{
  "n_layer": 8,
  "d_model": 448,
  "n_head": 7,
  "n_kv_head": 7,
  "head_dim": 64,
  "d_mlp": 1216,
  "vocab_size": 32768,
  "activation": "geglu",
  "norm": "rmsnorm",
  "norm_place": "pre",
  "norm_eps": 1e-05,
  "positions": "rope",
  "rope_base": 10000.0,
  "rope_fraction": 1.0,
  "qk_norm": false,
  "attn_scale": 0.125,
  "bias": "none",
  "tie_embeddings": false,
  "parallel_block": false,
  "init": "orth",
  "init_std_qkv": 0.0154,
  "init_std_o": 0.0154,
  "init_std_up": 0.0154,
  "init_std_down": 0.0,
  "optimizer": "muon_variant",
  "lr": 0.0106,
  "lr_mult_o": 2.0,
  "lr_head": 0.00703,
  "grad_clip": 2.0,
  "warmup_steps": 200,
  "schedule": "wsd",
  "decay_fraction": 0.827,
  "decay_shape": "pow",
  "final_lr_fraction": 0.0,
  "batch_tokens": 65536,
  "seq_len": 512,
  "doc_mask": true,
  "train_tokens": 585300000,
  "steps": 8931,
  "dataset": "wikipedia_en"
}
Each number is 128 + 32 x the weight over the matrix's rms, rounded and kept within 0 to 255. Layers, rows and columns count from 0. Numbers have three digits each.

# down: layer 4 MLP down (transposed), 1216x448, rms 0.0567, rows 291-357, columns 64-127
# gate: layer 4 MLP gate, 1216x448, rms 0.0923, rows 292-358, columns 64-127
# up: layer 4 MLP up, 1216x448, rms 0.0995, rows 292-357, columns 64-127
down291:112142101163101134053137157136137165157086071096133162134140121118146151115166087164098118163048193165118070111139097114132091148113137146113189112121104143166154115187134099149067128170142066
gate292:143135153191128158094096125121122115116071127196166130103173145170133109148168068082194108133167130118151139075203093149192174033098125135118103168099160141087097083184116162070168159137114126
up292:133131079131100127183109097086156149128122112191195142166152135139160119107078083137089124111132152134127147131165188155115199167190038149128113155092095084139135075129204156186094154088131165
down292:167130129124177136158088133145137152136156136163152102194072122119115137099109076137091147131120158131132106146106098143121175104146105130079163122117092157117159061142160093124131092084146108
gate293:101133192184101162086149116161149127084151089178129133083053116190087124184131189121155112092123154086131160101078169119131094143123091147172112081161169130073069108114154147078139125082079093
up293:129197208202132122071189139143180062155101167102152120092103090132089119112123114117146112192142117145111113134113111109103145173156100143091106110140149042158116156158175137097123192197071108
down293:193150180114129140151085058092166100190111144125153107172173102096141111105096150095143085167108151101130085186120136132167218111106137128155162139128145139193197126190151162118113121161128113
gate294:172059126096099126158138140185116110159130173083182148153132144105139101124125182082133111124105053120157173125131094131088150136068048161163153128155153088066042123131121157090140099114105168
up294:136147085078123145103146124107091163088124094155123154108172083135068145120151109126138113126130170206096134095124125172144082064131201130152106140128160122150126129095130096089125174155120090
down294:116152075110119091127110084142193084110110148172143149132165168107113107086132118151106178091140113161068103191092103167118109064135039138093129142156114129130138157121133112141138165097150135
gate295:077136141120111167098184147110109128059128143116146134152159156077154129145186219169100158161109173126099116168101110150150007104145175100124158158115141062178162158138127101134093114134112141
up295:128113080102104105171088116153114113143132149085147132147151134164103110181118121113142171109125125051169115091093076100070126149132125101155097122110075154082057096125177131085078116153172178
down295:147212176153136103145108149141133116127083131175144139170130173134088144101092093052188144125120124102066105100036102132099123140104109160060099047101170122122117091102181094085155145186138207
gate296:131133144143131102101095114113105094102184133109153122099143099112144112154145119139106112154171142043073107169104138101127102093121125061137106090113109145143073105107123116162195074134092113
up296:104124121124117134103167115115165079132152135080162117132111129129125130079099146119145189133109121127182125081154132160187091176103114163160126106128132125152137122111099131105129084212171151
down296:130147136157124135128130087166101102175152125111172088121117117117180133142170144107063177195092158101083108158100172090109147116077098084060094082127105094148184083091124164126111074134071093
gate297:182110143135179171125127090116106157144182244136096150056103143153188166201124122114092171106101074222171149145122160149205146134091092116123081156133129069109119063116143133097052110067061093
up297:079100091098104116142132220141206114155056074140146110121174138060155049083129108156164082160126118028135040113220111158077152087127160146094138079106114114149138207080065134162158170133164131
down297:098110102145056082142115143160127115135107096130077080117141141077155097100127140070142123167129125129136096176148124129110105200114145132097157101186113091176120121124127116172133173169168139
gate298:115187100157173117137095106117136085147095096154162103135115159113148094113142105201110144139106173136128166165108131124125081083068088192150133147150104215172153096120132144125079147140109175
up298:134129143140127108103170159118129149152079121137080121119097082103157096113160121123109142128148118140078180168158143127126167086162107108105115119121118163146069144114129124156110082148156112
down298:126095150118111129142122144154171146131124116112107161079094149145190095049147220163063131134097117111104151146085115155091161105088129110130140136127138135136113138091132128153131157150127149
gate299:102134120122121150133179118144131096106103137104118130199109131127056116157126085118153122100113184126150145053087063160111123105102129150134094106102150117172158099060125131119096152111100113
up299:134127092090103116131115100148143130167093095119085089079144137153115124129145143103097120183160157167101130134126117049137155120145177168092144145091131129123104145173149138113154107130138130
down299:125129059121115139181128148163121097108131073143136065106119141076197143203121147098089131172128163139092100139136123100153142115123050128175115114077139144103112129107104061120181118145124104
gate300:100148134125151137099152122136093161098128096136143209122104104177126080210179101103157148078109123114178154134105125137170143175111107136136156100118199146128093079098123132111187122104051120
up300:148120115136111153107123141114146121124177178118133107139154141168112094181121109192122106186149150212141107092129184107152152179181139120123130061137042098117176104119120128112131208102110128
down300:181131106132120145158180122124177114137164115136146047160129094166102170151075176085100068169079075112112129102134167106144126116138094124157079109180152155133071142110119147116112165129122194
gate301:080129180168126131148078095159140105100124131224160100132154169126132146129173108103104080110143143082149177105150093166196123127133115130077117075083133125172138083086130063071139173094139124
up301:105132117102100119093198166093157127168086117136150108123085100107110106104142123148101151199081129146107088080158152144130128135140133123123134147104092170132144150144153186089133163099105151
down301:182200125108095168110210125123156087137143122115124130136108124130167150193093121167128174144119113176154101125146135125097093114164155182193185083189103140142118168189092125118121174149156068
gate302:075128129134128135112164098090101126163126074109112106144154104162102097102128145060111155151139085095070163101125132139114133169142126141104130123119141169087151120139116132133123157125129103
up302:108124112140106084198147170109105124122187134141126108140180116145105179181094092121129111145138083099100140156164147144128133116112122108140142164113102095113166124143125154122060156098052178
down302:083114142164066188122173131113134094142104113144145139132117081115166162160092140098128113163158149188183106103189156115139110143113097114145089055120112113148109099173093131129108146094201144
gate303:182107154146123156110129060127188105156129188110169150167080163103065159125140132169113234103068102089169051130115085124105151111124105118168085148106152164137047116183060150099116111050103137
up303:155124212103165164157161162133253111150116083142181147190081158123170149121139132159175083131127091164128147073101096146180095122086195142168098129115175106102120123120173149122185071066107170
down303:128113169160115091130179157078101138121096139109164150159136144161109093180139051123176122107151109118099146151129150204055113106141144180121139127160069152156110167108156140077134164120169115
gate304:133100115108106153136132107152094162092116166108149140088146162041097167123083156121146152151093088168133132130166110155186165115143084133145148149160066138130101085082087156094063133103131163
up304:134097139137102169181107160117076137126142154108166194149146125241125140110116101118131162103144144084125121070138171113149136141148088079116080114138136092121100151124177101141149177062117099
down304:137098113131172131125180107141223093142119118148077188111092149103155146117090131166132072077184188111139123117113128119126103086172143067158094147151161194166135150069160106166163121100121180
gate305:106149096131120133093126112124136136119152166114117134106135164156154195200154079146149149156133162124131105135163141148143089143121138133166171162125119078120147078135147127149089142108173115
up305:082135166103108179095126139041126168161135160164139144096109146170129107155160132144189141134123173148167112104164145161099118078157176130086129134152146153096121082068176165121052188139107187
down305:162052106087151152108154085105113151139157150094124143159084136122110117089185180107126142076168133169133194098108093121166148117102156120115067155177079118119141152137129103233109166131099123
gate306:100112067112123140092116087164118105119146141129155094114095177124119159145100123177142102105167110125143119103075183111143189141103138151139109141157096153110143132156120080144092111147123121
up306:135093134133102136105119119155106191164118088142113126144154158089139083135139114089089131137190128109101144098149153105119093145106128161193119117094119138119108155115109136133131141137151073
down306:136055092130128151134220138115123146174111066077156121115101167075145087105150170100107132114120145075122129097166109175180135090105109125117123119115092133090151141102221112096077096132139050
gate307:082123141145106119116119124122130148142159118191106166168244134176102114182078134148134110132141153174173154183162151164111126153134072148102147191029134138171147094121086148176103144165111056
up307:166099129132114141153073093096144133139160161098158149090107096129228091093163101111093130109104157111106112126138099053094165132133159142091146128144123110131129184164128148094147137164158153
down307:124068141189100126088149138146159123104124095126123096143137155166088142133153092145150127155168160130076109113122177158150112154160112120076134171110140104099141124111111134194099126129155155
gate308:102108126086135098156104134109136093127105102129132147144064141060118097071176152150145107069103119123155079166124113168116203077126158136149093075113184183097186088153139167134141155079154181
up308:187092146094129097078095094161108062066152118126134145137090076117154140068076178154126146036108116146160206101102148157106112148142091160164058116136147064139113172048058150061163162110113221
down308:111084159137153185120090104192141117167133111185119092118180115096136071142102150197079161181114147192127168135039114104202176146131137122135099176150105126029139069103176136159075126107140010
gate309:104140110120161116142120152115122099171102133098141110128165161113165121148118148143120158124120115121104122124136104131162164180041162134086142105101107140114140166174188146132092131089144113
up309:144128090130153155116117166093144160161159109094147147111069116104150108126149134179075118155101076168069125099083107130105117170104074109141137074181111135147108129126166153154114147151156087
down309:126118136119176100103126163110056178056140168177113094122137151106097097082099084188149131141057118177104123155116187126080097124095000124151058091108120159115092111083102128158183106140154156
gate310:169195091172117050125138143135105093135092166127134102135156099084154146158121157072135118146135174161114080151151159176133110133150088106159106132159176065157116137112143161135149122039161068
up310:132107080137114150142083180128171067106139077088162159084179147143138154120149086150136113104109139139115136136119106103120136120109067128121168091127088154155077117150150132109117163138102173
down310:148145166087106111127103129107107096129133147110103096164143140120178144130019165162101136106066102186119125093185193039096130180100116134092119104103116118108173094146209101165120092131103048
gate311:156133148056102118124167106084102176162128147160158204155121136181163059120130206117130084085103137101142142135116073151101127164102085147087117102114170173165101149181175092149068095190143132
up311:162085127102099107108116118085154135084121122099117173178154147150107198122147180099116152142084174162122129125083104032151127108153131113140129127158168181147125149134159109190068052147122165
down311:141150107081121106118148131145158128069147144116113028134199105142129159117075170123153078120143148172116133090160156140102050119093115071138139153116134135158118180116192138216138096158146082
gate312:110123137117161094130101139165135163112167112183085146153095150098097171135175164116166130097167140111131140155143117127163196140102174140119147183141143140144142128143127143108132113108127106
up312:176162109159147143152125130107118141133111161162140134091074123124073077120145129151134151086123120118103076097141158132093097182117096147139132092132097133085145093146118086093126146137101170
down312:126147140180119074146149074141150146128110097179114101104129129111135146109164172166145134082117133108146143098139109108114125169101158106139149151138113076104115125122166132130179152076151149
gate313:140153121123125081191122089156088148152141156140151162155155178122097135115093123036147097109118117135166109176150104184127089073131169109091157165131100161147100195103087138159114099138168142
up313:150093135115046115157136041111068083114111154156155131109129079141107100134083109171179095176173140114120176123114154133102206093076118104071089142104139184095184108127155168143111126121091154
down313:209146094121155077176126128087090128109169104160158089158140155147125166118111128162129162191120172100113084089148104117110157136146168108142136152136155152142099116159129073156168086088134121
gate314:085092136163125151174155099114151171130164086110099109226110176131114110126076160151164108098111201154101173183141136159146109101067150127197133104070160151152125119161065180084128106103144138
up314:131141103102137057170142185166089077067151105149149144044195093180105102129138087169118087206127132106121082109079122155067152109126177136166155129164131108108137132080162093121073110094070134
down314:157136135098095146096132063130106107094133147142102114117149124139125139127101157139150128159156081159157055125091119101062110156171131164124162116096106125128066158135171146133144140104120174
gate315:141152131158142151164125136104134156151173179106136177117138142128158172175148156094140129144098097213045141173125169188111094089106133157143108143141102152182067168121096129114104084080180145
up315:097132147131146157095121124114099163131136118147189101114084085150166076120184166099126066138169137109162171127117118128079133102158160120147185116119107148154107140116163170112161117156127120
down315:147163086095110088196123162133148165140128129178133111143159126122117128140152146174150160155082128085126145141135080134114129152143135104170137140136118123124155128102186098145150120104090115
gate316:136151127131142122122078162141195153122182101103163154201151151089162101157099123094092126113144137159160118172111103110090136080149074088166106137160127121168114163138098128107113128111118131
up316:111131139118165145100164114128144140073052155093110044123106099111151079070140111148137109100207133130104145043139155153211127100124145105125123155129125097080121208114164106150117119134149125
down316:149173128156111125078153149110160120143199101076134128117140113145091123021110093099145175096096174148177140102078094162142159107119137111086053076121091124045148121159148129144128128131164109
gate317:103089147104146117114181094115108097129132113111108154093071128105113162182122123209121126092179080123149145120151120082067141144178175102127119112105104122108151144064139087121112099141176131
up317:138168107137153157138175107123141105152152145119093120140092128177093139100088159143063141171135132150110147101130136108083128091185123107135130120169095133177127085128125088103140095125137127
down317:065135124085099143132153125084099120176157104087120098146153142083104134130168116143126155091120090148118103152156151130084168165167121109126146057093089103126128161153075104186102146116130119
gate318:128158125142120169120198156055178213188095155130166148151130171152149101068098170121115139062125108124112140128128147108128123109131126169055108166072123167115142156143117169118126123099133134
up318:122176162092144120138108178101136100152125156134118172176116087084127143173173145107165160109139115140156144171095155081142166102117100125096102118181164169149146139146171179141151054164125103
down318:130155121132154152161084161148112131077138131106150146127118154094117163094101140111079080174119118134139116115136123144142123142158094101129134100083167107118115095098179156106095058165114093
gate319:112191197166150095109084107107115110061072179183166156080109092143104135076091137158197148135131179120098097100137133090130145160094148096154139151179182116058100133187092168134147162147112107
up319:141137117129226152132056138136122116157143180031077153211114148088167108113144163040164147138102135148147191122127123165171160154062097085230096151173097151113215163132210170117119170106125079
down319:129110165104187108137110138125071068110097140177110081097172121116119114154082122108119129122128153114111158160118095112143157164135118112146191120174145149146107090112092115110078154143156106
gate320:153074060120126139145129124107142208128128098138138065119102104149095192101128099091140161103156115135076125166140180164102211092125130128103161168114161118107094163094063104153100106110094096
up320:136085147127109129145068076156103145169145105141095119111172138146232131158096129096100094126159096117095097128180122107089093105112071138111153123166165147159089145201095145083060126147106078
down320:139129171121122173105138203124144123116112168081127126107107108121184060126102120171102108109126087086164130121114143156151120134073188099170149161160099119100130095128101135116098128156126107
gate321:093157164166105157072131049163070156131061157175130186126166145110146106161100110182082121100088121146111125054104130143118140089143107128150139068102139145089128101080155122112112111088084153
up321:142122155150100087186096102066191074138160083167153150128141103090144117121136171186171111095125107164145188123085179084148148112113082159168162073117142156152152166126076064170064140115126102
down321:141103055136193120120167168117115104114146109134149080160165096125137126134137147218112144140131175097156125066129104138142164172133115174187069060099109118146142108121090108132132130111137102
gate322:058173124113119125101082172113097142149168183115135116079131147083179121147157081083133145183090108145159160158071091079152100115128175116108107142158161121115113145164122054167187124121117113
up322:123105164101049082135109127144119172073104109147095134175132114085100137188089118157165140136100105148138154098182095145062157127081063154161106152159183161160099142102122120090122138113185063
down322:116170112104135071159117154137195111106202115135158114080117127154172125107117140152115157065130134140093112157043126177140153064193151101176162155137216121093161124146096125132168142088077112
gate323:185083113164145148100136105124131136126119103124121152152065127096142095140106132127183176092138162186151118153209128130166145134151148175149147068103125126145091166156191129118156151157114169
up323:105140153150130164143152100132108099153105119125110202090151067118153085073132081123096124129151125146134177156115066169119121113159160103142149159112127082147115156126123121068091131122140122
down323:121135189132090025199128129092180126142160102143185151122093108164138138099158141161134118118087131163153136198171138085100149174143118153159138119158139110108116130119120090189153139140093084
gate324:114120137111115097125128158083111097101083153098144110108158114103108090081158151153097130136139125164136140122126119168125125151071139067077145184107150156148103110110165175099089151119128133
up324:123095117148196087163166096136129103098160178084139126085149112090148202166207157069119089132091158150126122141152119074131160126099082106106143115144097080190061175116114145181138141143161112
down324:145120153102109076113141140139134183100081176121151157143146156111146103116098080124108137110082147147118111109070111150113102121120110135158116117109152196147115077150214121087082048140150178
gate325:149122134119127176064139113176133106152122152132188127100193156108086126159167131086117148142138116127099156117092130125227161111133040155154118172111165144144192140159124125125131113117140119
up325:198088108161104125081101118155134111132115198108171123151126206143113123067083134180151177117113147139152076134153124089175159193096108126113115166117131224153211081062128094213121138150140111
down325:216126058178163079150173124157139069150063153132140160162069094175179125114170113110079149216117084134120067127034198106121122091058137149118086130080093149114202161106050144120062192122153102
gate326:071134093106115121105140136131120093123159083112144093143111184159124081120109127131153161087131132155138161121133133139088150099116171129134137153094111097097069090129139149117130139128132142
up326:106159144134136110132110109114125088097137119171146139140147111090098086162133111141137159123138155140115134138164115124149138141132158137132143127130141143170147159118119118152122126139079094
down326:120117123126119143167113124160138072163120112111175129138078122128128102135107142126173092092181118141136150110135162147171124113126121113157128113036150103101105084119178174137098127122138121
gate327:132172205083107099132075114119119141145108149151124143075138131125138124169183146170170073220140126090138152125145157162065082175162109195135103150182118121133098144140117080155160106093076051
up327:130133151124166129124126118106091098156087182086071095097154163098091153138155114176131108168159126117084138103140119132123084062127172117189142067124122171143093163146135155148163089126142074
down327:208089165064163150128118105109139085111052141090117141175150134088094077129163128191136083121195104086152112140176102135125083139113097115156134170200167112056134178129123121190176080123084158
gate328:143056074119149190116104151086123164126160150109156078155119212138127126163138098110222137089102099122172148139086079094142149147152127139184113123151141133097132162121152093119107133066125149
up328:081114147150116155126107094083143131110092114134096132110119180158161118098168147172113068114099117118169121150115134141138155136141179133134153145127099163141114085136117070138199139094154103
down328:137143088100104093125070119109177196092052104159159097134143063142177129159187213125071119153179118056179153049106139169124104106061101221149062139083112074107173143137102058069167095092144145
gate329:132187117138156112135073096133091117150119139160144116168136112125223137135133127185140132159099142183080100111070113108135134130108134130122111090096202167137092160081099130147123132148098120
up329:112140118100124111131163078095152186084151149142122127140117153119098147121097106098155166087138127107146128098103110132156172105116181142092120116136078150105127082126083125148127116102156151
down329:144128089146130100137096126148118124143143095146140099146126090130212109126097165156160139143122162127153135115075145141166103158091142105138121084067200101159152172129117105143121168124099145
gate330:133087143186149132117175092116140140103148120154198178142109126151127160105110178077135124114123070113118154155162132150101203185146112152177145140131117121122124161188147147137131136152133137
up330:102098109154135159087082081138111149199140096156157114102123108123146090123039122119116150050125108125167139126117155156102152115131141089157129096144109132131091134109160120161151101094138120
down330:129165155170135172103115107127166133127124150143148164084124088123117155149146172148141104121078162099168127178098095168164125107121118133113121152088185144076162109104142121106164105123082125
gate331:099122121097177141138177173152075176161142135118101162097123140098136105075169049083126133124140080126126114077097135151129114083131100127167095202175129135083123111124139116157126128161122102
up331:170188085178111091140103139145207114120105145064131148115069167171122111123102167112116123096118127143137087189153132165080179131103131047169124098150122074111127088130101150121154154129101169
down331:174091138134105108123093115144112163146073132119153133121149203130150129121149111153120174094105187148116146144202138083087123123163083110167155171120106100103108158118116128170132134122097171
gate332:090078138102174113097154109125126192072124132061140153137175177135157109179112137092157133160121151112164144108129090174156151090054107151118139147161041133139105143134118110109134079140170068
up332:168145144170154115119114090189110068146082122147077157125138112124173171187172132169138118093132160102194101169122097146086162146166108137172100129156148131137118148094168183117124114121122147
down332:096064154127154139143136144138104167057106144071162175184155118155126126162095077076151144097146104115161107095137118092110130166128175151153133144098085168123116184140114209110174162156157150
gate333:144097175180133142101152155124175100128100230116085144062110146093119081126130130116149074146102147098167132141097152129131107121131197123094102117148150093121115105085084072163114157089142148
up333:140154092123156101157173148097149162106115117119148142152134098149118133128138133141064114106146104126115091117149110152077141126162051157098078102097096139157086155101125111089140146131118139
down333:178191120094103125129110186046158139123131157131132155170143166153122144144136112116133134147168139132171133150078149138092122115154133172096106185084110144169172094083155060062113135129164177
gate334:100048090092167167137140098113132161146094166128133099123146191108133111089160148134122107131163093130138185081076147133186113101140149110180199154162164148145084143155119137135158112100075126
up334:124050097113129188125120169126122120158152140112092176134143165140120145117110161116128147170163174076093151056078115127138142127159133158081107151171149154096106186169105124158155054180141160
down334:106155132113169117120132112082181102175111135135110096146121109072135149071164093087138156195057093147176147173164100108135120146114124136098105090192159152158133180066140147140121102109123116
gate335:123128145119085087156161095149163151122122133205140168152091139141155130142116156073035113132093142156136124117134093118134129130128130160156096113110104156109128124118065159153138107115148096
up335:069123129137062084107130143093094090160143122139091099117144140132143103105168077165122097137079105101130112116121107167096156127102112143148167115148188112120101124150084075107165131150162088
down335:154141137142130113152127131164104122062126162162168150154113142188154154076165163151170128160163174115133131161181134107077152128126135112133107197065076086140146154117121134147159102135175175
gate336:152105115090078117095135069152164138138126148081141127139116104109115127093061160121158162044135147104065176138132076067082157092115176188136116195138128163101197145135175138075159156108151129
up336:193110129102122120132131128169184151167089148120120109128082117087131090107040194134174154068161153088094182079084077094096132107145155130136094156129171152087133144080130083081136116079095118
down336:157123163112159130080201119169043134141152165151194145151165149123084077157119065161093160072068128187064144135125128155143193130174088129169169143089158099085137163127148097123121079124137134
gate337:143117112111158112126129173136118165130122074092117107146154165091109153156192160172125099134134126089084127102118153155134132160083140099128110123074102124099075121176029153091109138079121158
up337:152103085110153080105121129108111143143161141130126179087140120143159161108153158153130176098159101211119116144112140073117118187140157136116169133071105138127088099123146121153086149078123171
down337:144061100098134096130133156160094117140152122168145125091148088159091117147111094071166171134089105148166115193161153117159075160086183120136120109131148086099199146123132059092111094142141096
gate338:106070212117090130126100110174160142178093134103156131153124150137188103131135127148139147113193146121112161106163152088157177107130187120110164139133150218140168159104093112142168092147145142
up338:128091148109142069180127154117111126148188136201105140157097122157181193073186136141148135079153133126167122146171149160151150030104216164096115111142106108132216136133138136139090206086129116
down338:107044161099162114083136103187127104181136085121152105128168174180125156098124123075113117148142098038119127164147212143135085076135137039103111122133123135128105136141092155105137108153097124
gate339:144111119136159177134139067095093165127064082137120102162148137117106125096087171130141114142111083064097121088161146141190182125118172108141103122079115175121114148176123101160113105110106141
up339:082113114133131089130146181149143081158107144156126081116153169121148140154166098145117107146132111071140072116130143097137100169097140100130163157157167052181117133158154157118115139128112110
down339:088141133090093137114093150110178149183142135121147130160166108095148120147166075100102157155133119178129147089086128127132139108148080120073125119170176130092115112134113200088131153139094091
gate340:118106099180148149093128116052144099173116143184149163132157113137128121156107107178148096111096118166090097117110123103123155153175120132198158129072087130076117057105065124162135136108088140
up340:047186141127137116159119119081148143165142119124161132088120147072103103141154116120149092044132104202104141105117157123174089118108083119103149179149117151137091076174126139167160117067120198
down340:090110127154167160095111080092098129162169153200126104090118158104110129152116155143117103127109130134114134082110164083077173114217096052144082125115127162124151101149106100169137146145149100
gate341:146154141135164151088122105079133129116105086166210193106146161148154166090161148174134124145102168107111134123169171124167212134075131156098167122112156058118062104112141128095119092085113076
up341:094158119103119088090070120159163128131152112092144121190095110088144119122179192169107174065130059164095055121069188080237072133164147073156134123063166143158137115117098161051127080150122021
down341:116114160135117123059113080148116174207195133124128109147172136156137174165104082129169108132158078190124129122150107123146112106119180163126190140172140117127144121060178137034093119149132117
gate342:150175177142144191122117060085168147110062090115187070139137102131161157149092147104111112127144165136095163175112124171140100126126165156107145088092149134106083147066139130167170144100168047
up342:169127143134136116124103096150075141199147115172139142136160134154148078158133175115139074137083164144123154166139092118112141107118135139152192174154112082099092125142148071103145153142124145
down342:150115132159110143125161124085132164086137147124136166110132107083136117157109083122104188089083114143149097129094127192114105126116164173096093120112119152045083122115111175065169149077134093
gate343:131104107104092084099114120131182148149197144144156128130132097164061171171135122119151070165108173090155118092114108106174159133153111104120145141109196166105148173109118135184134110081164138
up343:075113160170174140139114142095161128082097128131151146122159136100199158101122160135124151116145132149162117048101099135108178146113089152143137192188100075109104132146125123124151087122181124
down343:068084141072150107154135107161152168111131165095118168084066158177134174087072121174148144071128141114117116168172141118175160081153124129153136085072214113117149141106191066127094148128142164
gate344:148150156132147161142075116136123199162117153176183153153105063152084120069105083160141123097107112123107164115142080105165089118128086154094231190140163086125106125166157087133204088056131107
up344:093130140100151143116170129097104114110174143088133139161113087075118101170130048129156109159087115123139070024136108162053138083163146094127068074182124127133076159083164203137082126141105107
down344:092152138080131118131123119081105105118128151111110131117147136077069178132164136158180072151083132147103160169111060178070102131059141124147067092120120124138129116152138140119123176139134111
gate345:128114138093086146170120119115116149180133118067161188137108112120131109141106136151136138113134137058154171158178106115121140142126152137149110121105121164111106122140109174137070182129117136
up345:089081164143061104178143135124082144101076176101130086159099115090125122125176119205109134112124132159121115145122159114104079171101125108087152089176179164083122138133131135171139182138138155
down345:069131124161122173099158076155130140159070119126163152151096086118122169131146163137153097114058147151146140220136100188158153084116191152116183090144140082095105109102152145123123145118102104
gate346:067069100133126133136184145127131138135104161149093134145137101189088105169095128124190089152120146110147119118126155141139140172137124201106127139145104136074163105128170113102167125054170123
up346:100099162069177147081095078174069172173119163122067120160099148167167103052134140135181141049151110104157120143169119145118138122111160139128064127134102174097164139124129102067120131075071140
down346:079008141094160176113072151163111085157154140061160135142105153111125040178047157119130109136174091170118119088107177128088186174152141184148154127089112100088134093068196148118119138101158069
gate347:143066163113083093181133166085093117122152139154191139164135073150114116145077162169161077139125116133069123163137103096135113164159116112119092169131163146172133105172124132146062133149118123
up347:076125121160141201140104083096087092157088130186163123171166103137134109138117148085116067171039151188110139074124107073122149105107153081106128149134177162105174130158106124142141112099103123
down347:132145150091049211047082147051083100086083149187122111110115140137070100108121104137128084192186078166160078168145081125139134164088107135105175086125161111113161133144130118239180088158073145
gate348:147159145114140167063149116128115154202069126113170178110114151144131100100163182110123128121068077165186102124066097112140150123098123128113123131190085056145124152097110118157176129133100133
up348:146114104087121096159140085122162160164145132170161136089077112125148160098124081107092117128133121152195146119109079146121136112134102062098107145166155162138153150141155093126132069098138121
down348:091182171156152115128156091144067099073115123120140120099162140114053122165122163136150102129122191110146094178169126127117160077161125096112073160094131051129161148111119141165177150124203126
gate349:152186104196137171151125171166087154115138093159110124132144126161142163157154096187095084115170105115112125053189114102130170097169116107142214096140176104158133171128120111134122087134140095
up349:127131121115097146096088149139132128133123140136125074110106186096139052124086116071110167135115128175135124111075089131141115182130110134119030161115136175126123084134157158220099148154125061
down349:097161124152166142152066090197133158139083127099119143130159124142127126147185166122051104128143153153146113087221103100156164129174147196104168096132161146145152165091137196131110086144089107
gate350:150110196152164141088126127178117137132159116081144160112150109128132077128123089166135110134164121127134165139088136110128096113209132102174101170125138122162128121138177176137045116088172109
up350:106190142085155128128138105114088113115177145104190154146078109165132108137139102081132115146100088101119125116138123152142159158101091129073134146143122135093213120145133169121193152124108196
down350:183156097074137138160113107145100101106140094139149126111141143113092195115118129111079105150178130094125123165133168082131097131114139092077145175106126140117098154140154162172073151215095088
gate351:173122135167056092144088187118161115124091097161192116133145152156140107102130105127169166186114139148138177084117111091154164080120135074175076091095170176132103108015149111204122073129142112
up351:139085069138133117153137147137089102130133102111150104128151107137129070112130133100130145121147154129112164116126168125092085079138117079146129137092164190140154117083098110179101163101144142
down351:123139118139170097110116112112119078131000140084145143168118129100071114109101136188154159161133178182131196108116199115108107097142072114153157117138158128112084074175117176147174133085184108
gate352:092138148057117057138079087128127104131204177116101113089148094154098190036151099097124089093127150145044121155125140115088151163126157136124127109086151143140098110091113129118115121165158144
up352:200131179130231087091168133114119106084122161120206093192150105102122163155129160152141134148088085120154109117144073122111154094127081106098079104117152163103169170129108115170127122107101116
down352:080112120180128166189123130230103152070197158164186145151101168141131077152140138111128155099105134100164111153183133123136150124072124151155160091108146103167132167157149143115150138099141120
gate353:098178092132157083162102150171144138126141109134138140139069127177175108087045085155093107108145127164121139113121128137117105147106122189104155150095081077185121159091116124142111147115066095
up353:156109145170184145177074116158113110121085138146159145182125087131165167134138185154034132143146099162061143140150134123111129117113120169118149119097089112153120121138123118118152138061124186
down353:026169103135081108104103114141095097163216089150143120134173104104078142168060134146073180186102175128083162130113139147150084126131073080133153116186117061122157160103172116111129123103124138
gate354:133160110169136135167091098137130168117140141171116070104096107164141184059131123153163138118108177142107173063157146135121109067150109120119087174115107116102093174098141099082178133112125202
up354:108147180091160152085087105151151113132138140195100101110160086133098125116130165183163123060122136108102134053146137125094085096117129105158102125110132075176140127126151089162126108139111140
down354:142184106176137099157076152127127115124152129149153092166096139181164057079124143055130110174193142125131151139162124145141146121095165078140093100156165151136132164130111123114116162085118166
gate355:128124149133172145158133124083178116100153141126190117161156135139162126128086130165099117118096093189140158139108109120134134163100110114127107136054089169106115136139114158084123178109158185
up355:131138115144160152140113137152146124163152151095147126107130124122137140111151147157149110167127131168098126111136108170130129095144126180159133133138165104090128151132111129072155095145135164
down355:125140119102158151095125117146172164174169127155119135145138111123110156084109159066121135169102130150152097120139115146099132116106128169116088108119102113093093110090110124124134107132147117
gate356:112188123128114125145178142144109104148109066071132044135116154042123170129161136177126123161120139164120117140123177109133184080138195113111135128176122139135156106159095155135208120056109147
up356:087122120079164107141150116155069083130121132183114148138190098117112119180071106091119121145115143123162152113129107095127143112131124096148127158146169162102132091166130083147093086125127056
down356:089183126151094160080095155118221138131172125125134104148109147122133136101159167160106109134143144124139132097107141152131162164135138145115169154145115104153115125125131134175126128100133211
gate357:108113116142113131101085123103096147091127069138081092080152118100104107136206166189109169156132143126099179150185151118124137120122122110164139150165199112132152149108143115109109140112116131
up357:132124131123138142090090132154120066124115139174157128083121103138167085112152073140121085139153105107105144074121141100147108155162135147133093155122074150107174130103146106115136117111066190
down357:152119140119124117142129097101104167152140126074054125119165110149118140135120092104161165095173119136204131107168132103122133163129173117102199182096130132166124156133117151125085130152135090
gate358:132169162191117123129114124122179146138117141117155117118114095097161062115101163075147117121118052169089151126181109176114111102126158144135115170177087135081164146100138116138186113111132090